From a checkpoint of a small transformer trained on Wikipedia: 2090 steps.
Each number is 128 + 32 x the weight over its row's rms, rounded and kept within 0 to 255. Layers, rows and columns count from 0. Numbers have three digits each. The size before them is the row's rms in percent of the matrix's.

# layer 4 MLP down (transposed), 1536x256, rms 0.106, rows 101-122, columns 128-191
106:131164159097043203130143116144096114145092125128166124115118131100102148181107172116120132107165100067117086086176105157103140145130133134159085146124124150086112141127098162048134072094102144
101:122173118155149148149073088127173129128105086153078126178119068100164130119159116201108069157109093132157152070081132177193134119137140121104128124100151082108110118126093119151115085157183226
099:141115142114072081151183103134089156120179129112079082074135128148137099097138143133116160120144120107170120151139086130168056114101099151064139124140134114063099126117168107097153157162139104
098:207104177134160076149180156116146135090119129127141098108140111072116124175163131187115141126114123094169101099122174147127117132125057093125138125145176135102159176192059101150106087126121103
100:169126161154171155089149127085075090112091152106215116057170147145126116126184199072116135126111082062076130160105069117098155067166218166158111143108103137103158081149179132158164127163149095
090:127132135141133060064162131106136129197075161117171107116125150172167079141128147133162163125094081140156108099163110154092123109154119178127084121119086104130193102158091119096143139122168160
106:106112115140070171147112144166081127180079143113178097164155176133124144155113133155149135135121152122175160078073113124120161151181077112105056148098107121174114115120115108097092131119079100
105:130150120121069143187076133134083167135116103099152169100130074198087129142109143106121135141179160120157139106154103054148149114086155096101103199036092104112136142166121135182109116148128123
105:138096137112105118149092176112141128115132135121084157156158134130131146151141107187131135115088110178101123128130115161112147094123090080191143137127118137090089218176153146158087187178084164
092:125163155135097190115094126122162123163155127157139137136120234186192149165139181127119119171173102148127173173205159161175129130086099136181169144078101115082143142144099119142134124178159160
096:181139154140140101169096122116139130140142145112150083114099097121105173130103170117117117180156088194114129125159124152168131098145137132141102144110082135090125173130171117111084055130163073
106:177158149120106120115136132104104150172104144118180106111149137137108098130110111129178120140129164106117177125137150086123067158151166102142091173119129122124117103150143162113115112127138156
106:060081133147150109075178126131115138137157136152133158116102112105128139108108094087130099122141142139132179100041105125121121123148082094140132097111122151116109058090106118138151113119135132
104:101158179147099161128132158142128123196108087150153106160102149172098114158110200152173091116045122077129070141082155176143107158189122116113168074125114126133131128082145150239104121078159173
100:189142118150156092120147122153136097139067167146126137142129149185119103117121117149123112129128106136181108083131123099041132115124145183126160196128127109133155079092127128072161142153109114
092:179130137141196191199067142157155163137120163120097141098101143083131165102130182125139138145137122112038145121123112109097184179078166130182164074156115161108097154115079157070135118150158216
090:127213154165109121134142111099167120080159125164100138145136165138094073144137105098138193167100128153094172099108119150153128107153149164106122098116102110146136179087157148120106128151162202
106:247092152102145154132077175129092185156141154163154100101121112119131067072121087076125145078092148079107135074124150161156174084161122175093203101137131129128179101156134150107177090140163156
109:144173057147123141122080079108146138150140130074164121115149120122097100137122107101126189150087090130123152091202134127121097107105122131119124077097133106110121092069178182135082106080150072
109:092127080180110145099117181131111082107130117159162158166114145166123068116163200220124122160148141118108082135101175103081167124117147145213114108107109104073222156128196089146172142135108176
092:203132075145109100155156196144093120094106112094102122115193117104121167108074177103138109137103139104114172146141129103103138161116097158110131131109143129160116144128121096129107107078131147
096:156142099109103142068167144149098154128146167111098115143124135165086131102112130193102143107112116116136171098115112106096096106058127128150084156101163115147140109172093167141135134153100152
# layer 4 MLP up, 1536x256, rms 0.115, rows 102-122, columns 128-191
095:178152173151124140053113147118122109149162130150114099087146162063110143148081148146082200127152191160124100122129127142109112209140132153128103155127155103152168118147122196147131082144193161
085:064133128113177113162172142157177126078139159206156185131089101203142183060095192129086122128136097117087104138121182155081146120078138090102154158110168056122171128163133106170224118179163099
092:167141102082122195178071149118079086151140123158143081126096135145163140146092116195186164139177141115141082105135133127158189112152102136162151092097200129136099137093116183074175139155117102
100:034148083130129141073182101177151096130146150121141099186099111079111144140132063143146134118139117075155133113122111124127116073123135139114127182075153124102169123095119168153137146110080170
084:127140109116147126091074086132140113081152156117073155143113096093169154106068172111149123149138190069121165146086172143120151158079180117141100121137126101140125119133150122141131153084158132
109:122120092134138124152131188136116146115093192153118166085096123114113090126159151084091157157131109123162068157163121143165137111114103129164132102142128121155113133151150156135120097127094172
113:114155148144118127131129093103093144118114100092186167127113157092178132122107178138111150100136156167091066124170139124142121156109137200162120068103075118177133052187135147108089134126094071
091:128084093118104107175104138062136084115119133108099142091126131097127132140101116120123164109136156122133180134131129168096130103083081132107109149174083120127157148168140170130078111128159119
097:145084137138102085200124104155163140106173123153148146078130132121140136089164119091043176116178193142142136162099128150101169120077157074090135164142087184156108149071148132132168173066117187
094:152176194163107115111142077097091092130149123047122115050164128092151178138158131206097135109147114101099107108132106101157086123112085119213111110161096130136152046094152104155133077079127119
102:108194144121091127159146185092119151072172124134191081134074075139071137161125174155120124123164169129099118137141118137174097123127167136163139113112103163157163124144159110140112110172140152
110:173109139132112133216089127083146125094097198103103129168173135126110128142134081096195159130153175157161126112182103110159144124117099159122079201140184066118125172185153104166151126095084064
088:141079088093144079174123145087135133134085133109089149178190201161114111161167095050108115132169171109137122143155211071076105093177116089141135187128142110135137106120099120127147135127224059
086:195099129129175085133111112200149082133134057147100099173123157113080122146140096155089075088165168116160191159053135143158161094113127097100079114147089103140146103145087157150112160148161177
099:097142115163113141100191140106099073116188137072119184117114145175139144093141129122114177130143124134135137107164174103184122080126176147055086119101114083096142156152177122123132126107108106
092:138053117133149119110079085121115119118110110136107133131157099089151126118122133115134151111146207136075181130209159107112080121127085131110124133135105138099167102084157134127116148133064141
103:093085159191182182152096157150155113143145134173136110169119086013092146138132141139100148202089101148083116171066166123114120120153142175131114080148063136174105128157093139168129111132121099
100:134105181115170168106186107127125099118095135100169135107158145141130145136192167185156153122166105094096103170131163157112186033101166111118112142148160106133117105150076114121118120143124116
111:189093181131083077102193169156115074099124100106165101146132142170077143113125081149171098129111196099059114120090137156114119122070122072116107090144130131141123137112094071134154156194117192
093:143150137164079168110134106104073150161090140127093139160112082135128109117094161102096102138103042152160132145076141179108174129102126123163132133131129165117158090114073156081035073122160146
096:167140086098065152114156103125101100110124091165143137121099109127207129101137193106087165138144126124189121113101160068117115122117225171144134080078130187158110107087123139115131150104126160